python train.py --n_layer=9 --d_model=512 --n_head=4 --n_kv_head=4 --head_dim=128 --d_mlp=1024 --vocab_size=8192 --activation="swiglu" --norm="layernorm" --norm_place="pre" --norm_eps=1e-06 --positions="rope" --rope_base=10000.0 --rope_fraction=1.0 --qk_norm=true --attn_scale=0.0927 --bias="all" --tie_embeddings=false --parallel_block=false --extras=["local attention windows", "shifted keys", "value residuals", "hashed n-gram embeddings", "capped logits"] --init="normal" --init_std_qkv=0.0246 --init_std_o=0.0 --init_std_up=0.0246 --init_std_down=0.0 --optimizer="muon_variant" --lr=0.00148 --lr_mult_qkv=0.5 --lr_mult_o=3.0 --lr_mult_up=1.47 --lr_mult_down=1.5 --lr_head=0.00385 --warmup_steps=24 --schedule="wsd" --decay_fraction=0.375 --decay_shape="linear" --final_lr_fraction=0.0 --batch_tokens=[32768, 65536, 131072, 262144] --seq_len=2048 --doc_mask=true --train_tokens=906800000 --steps=8864 --dataset="wikipedia_en"
Each number is 200 + 40 x the weight over its row's rms, rounded and kept within 0 to 999. Layers, rows and columns count from 0. The size before them is the row's rms in percent of the matrix's.

# layer 3 MLP down (transposed), 1024x512, rms 0.0882, rows 754-772, columns 128-255
095,222,163,194,215,209,189,172,199,194,286,185,225,207,275,261,180,200,218,240,241,164,187,230,168,192,219,215,134,222,185,141,125,190,252,166,186,158,156,259,166,249,242,171,160,195,203,179,169,248,153,216,184,130,190,155,195,216,150,178,230,176,160,273,222,180,208,140,213,108,210,215,191,221,203,291,186,205,176,280,217,223,143,225,201,175,191,240,164,217,232,176,166,175,213,224,164,224,214,193,211,198,175,175,227,113,166,126,170,194,203,161,235,211,243,206,221,210,156,260,235,182,163,227,195,175,203,255,220
097,208,199,118,227,251,215,249,211,193,173,199,201,214,223,140,184,218,185,240,153,167,263,195,167,179,151,208,200,106,204,140,222,257,219,225,219,239,323,193,223,125,149,195,189,202,196,169,167,197,279,216,266,157,208,106,186,144,196,206,186,166,209,153,212,166,193,259,180,189,161,147,199,171,228,182,253,161,199,231,218,237,215,253,162,210,201,163,201,225,153,205,178,241,236,193,161,208,157,230,85,180,110,229,220,165,271,142,228,156,192,157,189,145,180,209,140,118,194,229,153,196,112,250,193,182,196,306,206
092,165,227,212,162,252,229,153,87,234,209,293,191,218,224,196,177,203,235,182,240,220,261,206,191,133,169,216,158,240,152,194,178,216,209,255,226,180,156,168,190,139,181,202,213,238,211,186,205,118,138,171,226,229,201,182,231,231,154,230,205,268,250,229,146,205,162,175,172,228,128,151,211,178,170,220,214,175,158,310,167,253,223,146,91,192,184,171,237,308,206,206,283,131,180,242,261,225,250,176,160,237,242,257,225,143,180,218,147,190,244,162,168,198,182,186,225,197,222,209,157,183,203,175,177,252,150,257,269
102,205,245,228,194,165,185,200,225,159,236,187,171,232,249,101,242,247,184,263,187,135,203,255,152,167,259,220,146,255,203,211,185,219,193,178,217,223,171,211,127,141,234,233,168,251,156,198,205,234,217,236,176,236,227,149,202,164,283,257,256,245,235,221,171,186,220,158,212,138,234,215,163,305,204,170,181,211,193,279,125,196,166,135,160,218,226,160,151,263,215,189,253,259,195,218,231,187,241,182,261,181,222,170,253,248,91,165,144,185,113,182,150,246,222,210,177,203,249,228,191,188,155,181,226,182,228,213,109
103,168,232,240,189,240,195,221,208,187,232,163,155,182,210,219,148,243,140,239,267,96,178,196,163,191,254,111,127,187,237,197,242,206,231,98,236,198,155,197,207,273,225,253,191,216,166,228,261,174,275,167,214,221,140,272,242,216,194,126,190,198,199,255,149,219,281,231,212,199,166,203,69,254,213,174,207,149,208,157,142,216,190,243,199,230,148,148,153,166,221,227,194,222,202,182,260,164,118,152,219,252,262,184,149,187,143,166,203,170,142,233,141,139,223,273,206,85,262,216,234,185,182,188,233,218,178,200,250
095,227,249,144,134,219,231,199,205,155,194,192,174,173,211,122,187,260,248,239,139,170,174,257,229,301,172,234,180,115,161,188,199,199,211,202,214,258,163,276,176,100,212,259,90,143,224,204,207,215,196,215,140,235,275,224,195,267,199,156,198,177,199,165,228,174,255,245,246,191,108,172,194,248,195,165,198,183,183,231,196,132,149,269,121,217,173,199,257,213,134,228,256,149,225,188,207,285,253,251,153,117,191,206,169,152,161,279,207,226,198,198,217,219,210,180,242,266,153,237,188,182,208,273,225,212,190,163,202
100,170,175,161,155,154,206,173,214,255,217,204,189,226,177,162,218,227,173,252,175,274,252,174,144,137,218,176,216,249,180,263,263,256,163,249,180,159,177,202,216,204,176,198,263,193,207,184,233,210,182,189,167,162,209,206,271,176,182,190,245,236,228,198,170,156,210,178,201,198,225,87,246,234,159,146,214,154,211,252,211,173,199,213,173,204,218,219,194,187,151,263,200,136,221,202,153,200,135,203,168,275,151,189,187,252,199,132,169,220,237,237,143,180,185,191,172,172,109,241,152,206,206,187,213,186,200,138,242
097,241,226,154,244,240,178,195,235,189,317,195,221,159,241,205,221,177,193,197,225,218,186,111,165,193,215,164,204,188,224,220,191,165,207,234,233,147,232,207,187,134,225,174,115,178,199,277,217,160,183,179,170,194,293,168,221,228,203,214,291,168,145,166,250,189,263,219,173,166,255,252,226,182,229,186,285,252,221,96,222,206,185,203,262,124,227,189,164,221,224,243,180,192,183,182,235,267,134,123,180,248,254,193,153,161,214,175,194,174,197,192,180,226,157,238,195,258,258,198,138,180,209,179,231,206,181,182,224
092,211,217,214,215,192,242,133,226,165,183,201,244,131,282,233,136,208,217,252,266,166,184,242,265,213,167,194,149,216,166,125,206,212,200,180,209,195,223,215,183,155,244,252,233,249,186,142,272,208,232,257,227,155,149,187,153,210,230,96,275,149,213,215,193,230,242,152,215,160,220,227,192,125,210,212,204,208,163,199,267,216,143,225,210,240,230,193,226,243,200,129,234,159,202,181,247,163,220,267,222,246,206,218,175,115,177,239,232,184,152,169,178,236,200,210,181,225,232,225,209,154,171,221,154,257,222,161,257
098,206,235,165,193,265,251,221,229,201,199,112,168,138,279,223,233,182,196,145,219,236,200,189,196,159,244,123,189,166,147,260,221,199,167,259,180,164,201,165,219,232,322,239,160,240,149,253,211,215,183,209,250,233,296,225,182,222,136,167,270,163,202,214,96,226,173,126,192,134,181,197,241,167,162,239,169,213,298,302,222,190,239,231,220,168,205,195,191,204,269,244,184,276,214,248,283,228,170,223,168,232,188,325,196,263,165,233,221,242,180,179,180,226,254,115,243,198,183,187,269,178,196,221,197,211,156,186,166
100,166,226,110,177,227,209,240,304,214,165,188,270,225,249,241,179,179,270,159,208,221,94,139,193,238,177,169,199,142,182,199,225,174,198,162,159,178,197,197,187,253,211,252,138,210,261,251,184,148,194,206,185,170,186,175,186,226,217,118,248,179,143,266,159,213,173,244,192,172,253,193,178,202,212,152,184,203,153,219,181,287,197,208,224,221,212,205,193,194,279,166,222,214,226,202,283,191,216,194,248,209,164,282,214,218,141,208,224,241,205,178,181,234,120,222,293,178,181,176,124,236,141,219,129,233,178,206,159
103,200,228,188,266,261,160,192,208,228,244,212,115,121,190,146,236,225,203,209,212,181,242,230,169,241,214,252,205,138,253,168,172,184,225,196,260,171,244,142,168,158,193,227,205,241,268,221,193,139,214,175,251,282,220,155,227,293,187,180,252,219,215,269,187,194,231,196,196,163,158,173,183,222,224,213,195,205,214,194,170,190,227,159,226,194,271,180,186,214,243,211,219,133,204,142,199,237,178,218,237,238,240,226,181,221,238,163,285,250,207,243,196,216,123,257,231,217,258,263,186,237,239,200,217,194,183,187,172
102,248,209,230,241,185,225,222,166,167,290,201,165,97,227,191,214,163,109,268,220,207,166,217,185,228,204,231,197,109,189,150,172,184,200,216,199,165,200,198,183,153,205,191,168,226,125,110,186,175,193,134,145,211,296,210,156,188,168,126,178,261,202,262,219,164,194,233,184,172,167,148,201,206,265,193,220,236,220,198,249,234,205,113,124,182,153,170,222,215,100,203,127,159,209,225,240,183,223,240,216,197,149,224,170,76,145,169,203,180,209,171,162,206,179,244,210,187,194,197,170,222,184,190,243,223,166,203,291
104,177,204,181,199,195,177,196,260,198,186,193,167,175,177,186,173,144,164,169,189,210,203,240,226,266,219,220,189,257,175,176,215,203,240,225,151,125,227,211,182,200,233,234,153,233,165,243,120,188,161,150,187,187,158,136,246,194,182,136,242,243,208,248,221,179,183,202,212,194,185,164,146,196,182,185,254,122,197,168,121,216,171,199,171,204,197,193,201,201,203,155,223,221,203,195,301,140,114,146,191,149,199,229,155,171,171,242,143,269,154,194,210,173,173,164,150,208,185,240,232,232,236,267,191,202,192,289,162
100,191,162,181,235,200,247,180,261,175,185,215,192,247,218,249,123,152,160,203,205,145,180,181,207,188,214,168,134,206,161,203,218,249,202,248,209,161,194,149,183,155,195,164,175,164,264,163,231,188,166,161,251,240,247,279,233,219,159,211,301,193,216,212,249,195,189,226,204,179,195,113,154,128,151,202,237,224,157,238,179,160,190,250,200,187,297,246,175,108,167,220,191,165,257,245,279,220,221,200,240,254,210,147,229,222,145,254,221,154,149,252,209,183,217,236,166,197,230,191,102,193,169,242,224,272,182,171,225
096,199,208,198,153,204,157,213,134,262,220,214,219,333,304,206,222,236,227,176,238,203,252,170,212,173,164,249,217,224,216,201,216,178,216,257,224,153,122,254,174,226,142,201,328,194,209,170,185,210,209,189,239,180,228,211,254,217,161,215,210,222,218,174,185,239,190,237,147,229,226,198,202,146,212,183,173,234,172,220,206,190,159,148,196,185,155,169,180,162,180,219,200,277,150,156,166,268,228,217,206,213,220,156,266,230,192,269,227,187,136,262,149,191,157,165,149,171,179,145,241,250,267,217,157,210,218,243,219
093,135,172,163,237,187,167,153,124,283,189,177,277,182,145,194,225,184,245,213,143,182,159,199,183,203,130,175,224,167,222,174,195,197,141,254,163,217,149,128,146,187,142,153,255,135,253,140,246,172,206,198,179,200,239,225,158,173,216,138,219,195,128,189,241,183,212,259,158,160,252,149,213,257,202,218,232,244,211,178,200,180,203,186,204,273,208,232,241,230,227,163,172,233,187,205,185,227,250,227,184,211,232,190,153,125,211,237,224,177,235,278,236,211,260,111,278,222,228,184,227,164,216,222,221,189,243,161,221
103,165,173,216,123,201,183,253,260,113,173,176,270,231,224,249,253,172,163,145,224,281,207,171,182,239,279,254,242,195,213,211,192,246,202,216,220,231,167,176,121,216,175,178,162,147,238,178,241,202,151,205,146,271,200,230,275,194,201,212,192,169,239,238,186,225,185,233,146,133,246,211,309,100,132,196,187,196,204,190,154,205,148,245,158,171,226,233,199,225,278,247,163,218,287,255,168,233,215,222,249,217,206,188,327,262,210,174,303,187,206,278,217,180,172,246,202,211,145,254,257,159,176,188,176,231,167,228,214
101,236,224,246,209,219,134,257,142,194,164,171,241,200,196,266,211,198,198,202,252,170,206,187,141,246,162,134,155,221,202,255,154,200,171,222,235,229,165,194,180,221,211,230,203,207,197,162,182,248,239,203,179,181,199,148,149,119,296,235,136,275,239,171,185,192,228,267,229,97,168,197,117,260,196,184,192,131,236,254,219,197,258,149,224,173,124,236,183,172,191,208,113,209,205,145,241,172,216,213,178,162,240,225,215,160,192,217,221,146,126,163,157,222,187,177,186,226,170,275,206,226,163,160,234,239,236,264,267
# layer 3 MLP gate, 1024x512, rms 0.0865, rows 755-772, columns 128-255
100,253,208,128,195,203,192,257,161,156,186,197,140,187,166,233,177,226,213,169,151,229,149,198,201,165,191,207,232,185,265,154,212,216,163,183,122,194,289,196,197,236,151,145,263,176,231,201,202,220,211,224,143,144,174,249,259,214,256,204,206,241,205,166,248,144,127,234,241,163,256,201,177,236,205,192,201,229,219,175,211,231,190,218,258,175,129,166,207,193,208,224,220,181,204,239,227,205,182,111,277,271,190,249,93,254,152,183,227,151,212,248,201,154,198,216,217,186,154,207,182,178,259,114,288,203,159,208,156
094,159,232,209,205,164,274,126,281,196,161,159,177,193,199,126,226,194,160,197,190,215,191,183,251,257,232,217,268,173,214,219,136,209,223,169,292,183,255,235,181,205,140,219,178,203,221,219,205,176,178,175,205,214,238,240,163,289,163,156,137,293,188,122,183,202,246,130,170,261,228,136,278,208,236,210,199,209,173,161,250,227,141,241,185,209,183,176,174,174,188,255,279,209,160,244,222,230,144,118,274,220,224,179,190,251,250,230,227,169,204,214,162,212,168,209,226,206,150,211,240,219,226,247,146,203,238,184,144
101,193,211,200,162,198,121,228,155,193,273,235,146,215,218,198,200,236,201,242,161,183,217,199,140,163,194,174,204,206,195,239,218,160,241,206,232,229,271,125,254,196,182,195,168,180,180,215,218,190,221,195,187,159,205,178,100,171,231,274,282,224,184,130,196,196,151,161,103,241,205,190,213,170,176,190,227,175,240,153,217,271,217,234,200,156,264,240,193,94,172,214,190,229,133,226,165,240,176,180,173,233,232,226,208,217,149,178,129,202,234,152,167,159,238,164,240,228,229,197,164,146,195,119,151,222,163,198,133
109,145,120,211,175,176,212,281,191,218,238,253,178,264,212,220,179,112,173,216,202,176,155,233,213,289,227,175,199,146,216,135,176,202,178,210,236,139,177,201,217,204,173,196,267,266,189,209,234,243,188,188,165,251,159,236,158,257,175,278,156,229,208,206,187,193,195,195,173,201,139,207,180,217,171,236,150,197,217,212,190,230,212,200,170,242,174,234,188,166,227,240,239,205,193,157,168,191,174,184,128,162,254,143,209,268,134,236,178,173,192,265,189,202,278,186,219,155,244,142,161,167,222,180,191,226,208,163,237
092,168,203,214,267,153,154,206,237,264,239,175,125,188,158,242,181,258,212,210,198,223,138,217,181,261,233,177,154,102,300,241,222,164,202,225,201,216,201,169,222,234,279,136,136,223,264,235,270,213,146,295,170,112,295,213,138,181,156,188,239,245,142,224,231,175,203,200,198,199,173,250,197,215,189,180,201,204,209,173,234,142,193,213,203,212,250,222,255,229,213,146,211,135,223,111,151,283,162,188,187,206,171,165,196,188,173,258,225,215,288,138,125,144,184,227,146,191,153,193,172,262,186,178,205,226,195,178,234
097,256,258,267,251,192,157,191,226,235,222,181,181,213,197,287,144,202,257,152,211,213,107,218,228,192,152,255,245,169,200,193,139,149,176,167,184,204,231,251,215,257,290,233,191,147,138,238,164,255,210,262,184,144,180,204,196,90,204,214,220,163,230,204,158,177,188,187,152,305,174,242,212,177,190,193,180,186,217,180,123,156,183,205,140,144,198,265,161,276,187,166,225,248,225,198,182,106,175,190,308,113,161,195,184,184,192,198,215,239,129,159,225,192,152,192,187,173,248,217,222,186,231,167,224,239,254,263,201
099,185,273,205,179,199,168,200,184,220,136,231,177,206,167,207,157,234,232,218,189,166,108,153,247,182,231,202,123,211,202,196,154,184,172,255,209,265,157,220,137,214,170,125,202,235,209,159,226,185,213,237,219,172,169,187,173,177,231,258,152,207,189,163,165,137,205,221,151,163,246,171,184,241,221,256,207,156,271,191,229,208,191,287,246,259,262,181,185,197,250,199,255,165,159,172,160,142,195,218,172,191,192,219,149,169,57,267,171,179,214,206,177,179,217,174,177,135,199,183,108,259,202,313,191,174,236,234,172
093,226,205,244,224,123,208,272,200,203,160,197,252,177,210,224,233,205,194,179,199,174,200,221,248,234,118,222,185,160,177,237,228,200,334,153,206,231,163,162,262,248,228,202,249,155,173,156,153,182,201,110,161,262,274,244,191,187,226,267,171,270,202,183,218,157,128,275,212,172,223,214,203,164,220,243,141,178,211,196,176,161,221,136,209,219,145,182,187,194,198,194,154,229,209,217,181,203,165,221,156,186,230,113,140,193,155,222,159,208,262,239,270,189,238,162,199,207,212,173,199,195,198,138,180,114,118,192,169
094,157,267,193,250,164,205,153,167,270,256,302,202,232,235,216,238,226,172,158,248,162,176,242,273,196,196,184,136,178,309,223,228,163,228,194,226,212,154,172,271,199,281,305,227,204,140,128,222,139,220,223,197,196,280,154,211,174,154,120,236,226,174,221,158,276,195,260,228,192,150,267,149,120,193,142,132,185,234,127,192,219,175,210,208,207,162,232,166,185,155,168,229,190,210,149,249,177,170,178,226,148,196,180,196,240,163,207,130,230,209,157,149,186,229,225,197,253,211,242,194,149,298,224,148,258,176,188,150
098,232,229,196,187,255,246,229,188,235,215,156,166,223,223,223,160,223,151,190,225,147,270,210,165,207,118,177,176,169,174,154,214,115,78,175,143,153,229,273,169,222,227,242,266,202,190,127,146,174,254,196,167,203,164,137,228,218,158,234,134,237,263,206,165,102,187,214,174,202,151,237,220,242,229,234,248,274,137,162,166,192,184,247,206,138,205,186,178,206,207,187,220,201,165,227,184,188,185,226,175,199,235,173,135,150,150,263,168,208,217,224,237,202,209,166,139,214,217,212,181,228,130,235,137,150,186,91,201
104,183,235,195,126,179,212,154,183,233,136,208,203,256,186,240,171,178,130,160,199,190,200,187,173,191,265,242,224,245,266,192,306,207,140,125,192,194,191,269,196,230,253,178,189,221,222,137,147,239,186,197,242,180,227,248,207,129,250,221,220,158,186,172,168,177,288,225,204,207,278,175,137,134,221,218,175,155,180,149,206,230,174,207,199,238,255,270,213,202,196,213,175,212,237,222,247,191,167,181,195,243,166,332,197,173,165,160,241,192,224,228,184,213,236,190,178,198,223,173,178,252,140,230,175,138,260,221,222
097,181,204,232,223,178,227,168,194,178,138,240,201,232,248,300,129,206,174,165,234,135,190,258,205,257,228,151,218,168,256,138,185,150,197,151,279,194,176,249,282,183,197,280,220,181,197,191,170,73,219,224,191,177,207,235,280,180,203,283,199,190,243,180,168,277,193,158,227,226,180,191,177,200,182,234,235,203,220,255,219,161,190,161,273,130,192,182,234,181,231,182,283,150,208,189,199,270,225,194,223,164,212,143,146,226,146,205,189,153,142,121,144,162,158,166,244,217,194,290,237,175,156,182,256,227,133,244,236
104,173,234,130,146,176,155,110,169,236,187,226,231,186,145,198,189,198,184,206,228,180,181,166,248,162,199,185,147,181,211,217,200,217,133,166,161,231,217,216,150,197,248,162,175,121,225,180,278,190,199,106,218,142,216,168,230,223,173,141,190,182,238,243,237,227,227,204,180,228,202,161,237,205,208,200,232,206,277,236,123,219,237,95,161,263,154,180,233,246,216,225,252,210,167,182,251,173,211,201,220,310,203,198,201,173,186,164,219,219,226,170,197,207,237,219,145,196,169,196,161,224,194,280,245,172,187,249,216
102,206,286,240,157,241,194,265,219,183,198,233,278,163,194,202,169,191,257,264,175,183,230,212,206,218,189,187,165,181,246,280,217,214,210,237,214,237,195,207,152,169,179,243,309,233,241,123,196,228,178,169,235,139,162,236,207,235,141,217,216,194,253,215,146,146,220,144,130,224,215,261,178,236,183,224,189,242,183,121,234,186,199,146,206,164,177,232,225,180,224,179,191,142,147,208,128,235,267,191,181,240,143,237,261,153,198,277,192,270,205,204,156,258,166,200,204,230,286,223,172,256,214,101,244,165,155,235,247
104,198,244,181,173,203,205,155,251,178,244,190,153,169,217,250,243,178,212,210,247,184,156,216,213,215,259,273,197,240,209,202,174,233,156,182,166,291,215,235,183,176,185,267,140,230,181,196,232,211,232,215,224,210,247,187,224,170,198,196,196,219,205,220,219,207,232,142,225,293,215,141,171,207,265,212,248,231,199,171,230,186,215,157,215,161,180,226,178,207,161,129,214,228,214,188,237,192,228,251,237,150,267,215,260,259,208,145,179,129,205,163,205,183,194,183,238,160,140,221,227,171,201,234,220,195,185,212,251
107,237,248,169,180,184,177,135,177,122,147,193,186,254,188,251,201,197,177,167,213,187,189,240,171,151,237,227,200,261,220,175,170,223,232,180,230,237,246,233,204,223,246,217,193,269,178,190,199,185,224,188,220,176,261,126,205,213,151,226,248,208,188,125,161,212,172,214,137,224,161,257,174,210,224,116,187,122,220,250,192,254,215,180,220,161,209,134,128,228,261,228,216,202,264,210,224,213,208,182,188,289,125,214,229,244,244,201,214,163,195,176,166,192,182,216,190,131,249,133,190,219,132,205,219,242,161,256,157
105,247,235,241,210,125,206,238,178,265,139,220,192,201,197,191,207,193,261,265,176,182,227,233,169,146,171,202,208,182,256,251,239,161,233,170,169,118,282,210,255,175,213,227,276,149,145,181,167,143,248,214,235,231,168,184,170,207,261,186,210,212,203,260,221,177,179,247,286,194,251,240,100,205,140,268,213,126,202,169,254,252,185,179,251,154,107,151,156,97,231,274,209,186,136,151,178,120,190,162,195,178,253,226,153,196,136,216,181,188,179,205,273,187,218,145,231,185,184,183,174,212,146,227,248,153,156,187,198
104,192,172,189,258,214,186,259,237,249,166,260,200,173,263,151,192,261,205,249,177,208,179,183,142,206,174,206,304,239,217,199,187,195,222,174,166,161,205,173,169,245,135,200,225,199,149,220,184,197,248,142,265,205,190,92,135,276,276,196,214,204,239,226,157,220,135,155,268,160,149,147,221,210,162,203,219,202,247,187,206,145,183,144,213,244,197,257,226,261,190,189,181,232,216,204,174,170,168,187,123,232,172,190,268,195,244,267,194,158,178,238,194,187,205,163,155,251,235,229,145,208,216,181,145,192,215,252,165
# layer 3 MLP up, 1024x512, rms 0.0928, rows 755-772, columns 128-255
096,243,124,184,120,142,148,257,154,183,161,226,292,204,202,260,231,189,249,253,124,189,175,188,284,245,191,197,201,211,226,146,199,216,216,198,237,182,167,226,264,234,229,213,167,218,292,218,245,206,207,182,198,196,165,221,206,186,194,210,231,199,292,272,184,171,236,231,266,230,289,140,141,203,182,204,262,158,218,121,219,231,178,161,195,172,185,248,247,205,183,241,210,230,219,203,198,216,195,166,245,175,146,184,171,118,183,248,243,129,155,220,182,273,217,159,220,260,209,256,145,184,183,210,195,226,175,213,288
097,132,179,198,226,169,219,244,198,213,225,307,180,228,166,200,170,169,238,172,229,234,227,220,171,174,201,179,153,263,179,236,223,163,221,197,187,260,270,223,230,219,244,195,168,255,80,254,140,181,220,201,201,281,203,200,206,138,280,183,241,176,185,235,231,205,186,213,182,170,153,162,143,186,210,176,251,166,197,193,154,184,142,231,279,220,216,238,115,189,222,233,193,224,198,157,259,243,234,213,153,206,231,198,215,216,209,209,175,172,146,158,271,206,255,183,187,163,146,188,229,282,251,217,252,253,203,222,200
105,172,185,159,248,192,117,82,237,186,212,209,197,250,133,137,203,233,190,213,177,206,135,264,259,263,207,203,216,257,202,270,174,199,208,214,162,238,155,162,120,232,245,199,198,219,166,197,163,301,162,208,227,171,236,223,166,182,176,189,185,232,223,207,210,199,219,157,186,200,188,312,117,154,145,171,182,193,178,239,185,155,180,205,149,153,241,198,167,205,173,230,251,227,263,169,232,182,221,161,248,171,216,161,248,203,220,125,165,205,207,149,180,174,139,160,168,198,177,131,228,216,165,227,259,161,252,203,133
102,234,150,183,156,194,255,222,163,136,242,217,152,267,145,143,222,225,196,187,177,171,196,200,136,220,184,150,167,148,248,170,135,160,238,167,227,129,226,150,143,195,228,207,164,250,262,198,168,193,150,246,118,206,202,158,221,227,218,197,189,250,198,153,148,194,212,179,126,200,151,267,238,109,162,260,228,226,183,262,178,132,172,222,105,239,193,201,235,157,222,221,208,200,183,176,194,220,164,193,208,164,218,205,152,203,218,164,115,206,146,236,204,245,232,241,186,179,240,136,141,133,188,229,246,206,188,110,242
095,156,145,164,178,149,188,229,166,232,152,210,201,192,264,140,222,262,193,214,258,176,213,188,262,213,157,204,211,151,145,210,191,118,314,217,262,201,279,231,206,153,265,215,149,194,194,187,276,212,168,224,163,215,242,251,206,183,194,114,243,121,186,183,206,246,251,173,195,184,158,169,222,178,146,242,208,174,207,195,146,202,178,164,106,202,219,194,240,223,139,119,245,186,269,148,196,252,172,212,220,253,155,141,219,187,166,216,108,249,132,198,261,137,189,216,214,190,214,162,186,203,199,307,115,199,209,207,241
102,187,194,185,114,260,216,189,145,134,183,233,242,165,189,220,211,212,195,233,134,253,205,204,142,225,202,183,184,223,161,152,137,190,140,130,239,159,211,170,234,216,187,215,211,190,326,218,165,185,280,239,240,151,165,236,219,244,191,262,237,212,120,201,151,220,210,181,162,258,227,166,139,124,121,184,189,210,202,254,245,213,214,217,212,206,231,208,224,201,250,206,165,174,156,228,274,206,260,209,275,183,126,233,125,213,196,236,297,123,220,222,128,173,178,158,245,215,175,188,132,246,216,191,244,178,204,217,201
096,286,225,159,222,190,250,223,157,189,180,234,242,204,212,227,188,118,215,226,246,181,173,155,136,258,234,200,193,208,138,171,278,252,161,212,126,204,206,306,179,192,295,169,147,189,133,194,197,127,249,217,194,197,235,263,165,197,208,190,144,219,215,185,267,137,179,211,190,174,217,174,193,180,187,194,252,264,239,245,159,193,181,217,209,141,243,209,177,173,145,188,305,214,200,190,188,172,227,209,141,144,171,198,208,196,122,236,206,168,209,113,215,191,180,240,217,154,212,146,186,236,207,274,208,206,188,268,157
094,214,238,178,206,205,190,219,223,181,243,218,245,217,201,175,176,165,227,242,152,260,211,249,273,259,165,188,205,237,162,181,199,217,185,107,214,205,228,177,199,176,202,202,246,207,220,201,327,204,225,206,144,167,249,266,208,289,131,196,228,216,214,124,183,157,244,191,165,183,244,200,182,162,202,186,182,225,210,221,236,143,156,188,157,197,186,220,173,203,227,242,228,221,147,190,227,241,219,169,161,171,190,252,218,251,214,234,226,233,149,215,197,97,151,293,250,153,155,253,216,179,191,227,234,259,202,156,139
097,185,208,161,125,221,193,200,280,226,221,190,133,181,182,195,152,145,209,286,175,263,197,147,232,184,179,217,228,232,220,214,174,172,163,232,190,173,101,220,205,201,277,185,128,197,202,202,254,246,170,215,206,172,180,224,217,166,161,167,183,244,197,247,109,184,211,180,151,198,166,283,170,194,185,244,244,164,217,137,201,179,219,259,234,104,205,191,195,194,299,255,219,164,155,209,235,170,241,187,139,147,267,185,196,117,194,170,227,123,154,285,160,146,150,258,184,145,144,204,197,254,244,160,222,252,197,137,233
102,157,221,218,183,140,203,269,135,146,178,152,192,174,226,199,182,191,222,182,136,252,232,248,170,192,173,108,118,202,229,190,174,202,121,158,185,195,241,186,194,281,215,202,196,128,241,132,160,200,173,154,221,200,109,217,160,226,208,196,92,219,180,245,123,217,115,202,185,205,149,158,191,166,247,146,166,174,147,172,155,226,225,273,269,238,235,288,200,187,195,143,207,169,188,221,275,195,222,175,181,189,217,202,188,235,159,199,283,219,238,203,167,203,199,186,246,191,157,244,146,82,211,216,157,204,237,161,221
099,217,209,177,251,197,238,216,245,197,287,158,166,129,170,202,223,166,152,156,201,135,147,219,164,236,185,196,234,108,215,174,130,257,183,162,214,236,235,205,187,204,161,232,197,233,211,201,173,142,229,218,253,234,192,223,221,224,177,222,292,198,199,256,222,235,187,228,209,175,196,258,168,216,249,128,197,136,266,247,147,229,193,206,172,194,278,206,218,239,158,248,247,183,169,238,194,255,70,197,184,217,283,202,169,137,246,184,170,229,202,241,235,225,181,242,209,170,286,171,158,218,218,173,214,180,170,232,227
105,145,140,171,162,181,240,255,200,163,194,161,174,231,252,186,131,205,244,233,211,196,255,201,150,253,152,161,175,137,175,269,261,187,169,216,163,294,207,170,218,252,143,195,202,187,266,146,175,99,194,171,166,140,212,204,178,159,179,257,227,193,292,170,202,229,137,267,191,68,193,128,207,272,225,194,243,171,229,209,279,252,219,189,197,153,209,189,152,248,170,180,224,189,239,263,247,141,244,255,294,169,161,245,139,190,236,239,207,218,127,243,147,205,219,243,201,190,141,165,157,183,209,170,202,171,198,170,203
108,206,263,225,183,137,195,134,215,237,290,215,143,250,151,188,182,192,225,231,208,202,199,222,295,225,204,212,188,143,201,200,181,240,191,155,189,210,220,177,188,204,255,193,208,179,227,168,226,200,187,128,263,178,213,94,180,201,224,223,206,184,274,190,229,195,230,173,204,184,153,167,169,163,217,188,216,242,223,158,120,322,216,167,241,187,225,186,237,207,263,191,181,217,253,290,161,207,217,164,220,217,234,159,206,254,199,263,206,276,228,206,242,217,164,149,230,276,132,149,181,267,170,213,225,217,206,100,219
098,170,187,185,166,194,215,137,195,167,199,230,223,170,239,165,174,130,187,194,229,208,142,214,197,189,164,226,215,198,233,181,269,243,125,236,263,115,233,234,126,178,141,212,153,146,215,184,237,213,263,273,169,241,177,226,186,177,176,174,179,135,256,213,239,236,169,169,262,211,120,186,179,170,232,176,283,222,178,254,181,207,205,198,175,223,274,225,221,161,188,183,184,196,213,192,262,185,221,247,184,209,144,125,170,232,167,249,241,175,134,252,230,251,210,159,200,185,172,226,154,117,173,180,208,201,194,252,180
100,171,167,218,161,170,209,206,220,209,204,206,228,214,203,236,154,159,175,191,226,269,184,259,258,265,183,186,81,195,257,165,222,241,144,180,239,182,250,164,187,120,180,120,165,237,209,257,206,175,129,230,195,151,219,140,187,179,205,217,250,202,119,264,209,273,251,255,220,242,232,175,203,184,245,200,230,146,206,115,210,184,165,218,169,207,163,212,241,191,234,245,150,244,162,185,205,122,184,212,162,191,169,120,181,202,234,157,178,225,248,193,190,272,178,117,258,181,176,160,258,196,204,201,215,181,210,169,125
096,205,191,199,230,185,223,204,219,199,171,193,218,199,203,165,211,164,227,206,250,239,188,268,250,167,221,219,162,132,217,238,266,167,199,193,198,297,187,123,239,204,212,179,257,142,224,206,150,213,230,169,209,228,200,252,169,185,221,171,198,245,273,253,156,221,140,204,232,189,193,132,208,240,295,175,241,163,184,193,237,241,150,230,258,181,118,175,217,174,238,167,211,247,201,193,235,160,245,156,291,149,200,156,209,151,129,170,203,180,145,198,229,173,252,134,211,181,172,230,147,232,206,245,163,191,225,268,163
109,189,174,214,125,227,182,226,241,236,240,149,215,201,238,176,208,224,223,167,251,286,219,231,208,280,223,148,228,226,240,142,270,276,146,198,258,204,152,177,171,276,183,202,200,214,182,202,268,278,186,250,168,245,172,264,211,258,182,198,203,206,228,299,248,203,177,195,235,202,230,177,246,155,160,147,201,156,237,236,155,224,197,236,219,233,279,213,220,157,203,178,156,185,277,219,216,245,200,229,213,242,178,311,254,210,167,169,252,255,218,192,203,198,165,206,120,184,124,242,172,132,236,172,191,216,147,213,301
096,206,240,230,182,112,198,229,126,231,188,209,284,113,249,235,214,114,154,178,176,203,233,198,260,239,150,126,175,215,168,186,206,218,158,217,197,201,105,174,214,239,238,212,214,183,257,179,176,247,217,156,188,202,180,218,210,120,233,207,178,209,227,221,153,218,195,173,147,143,218,191,205,174,311,199,162,193,254,238,238,225,110,143,213,187,161,113,203,224,240,250,198,240,188,189,240,230,205,269,201,123,272,238,236,110,214,198,161,188,140,117,200,253,159,216,174,226,187,231,182,263,195,208,279,250,218,193,170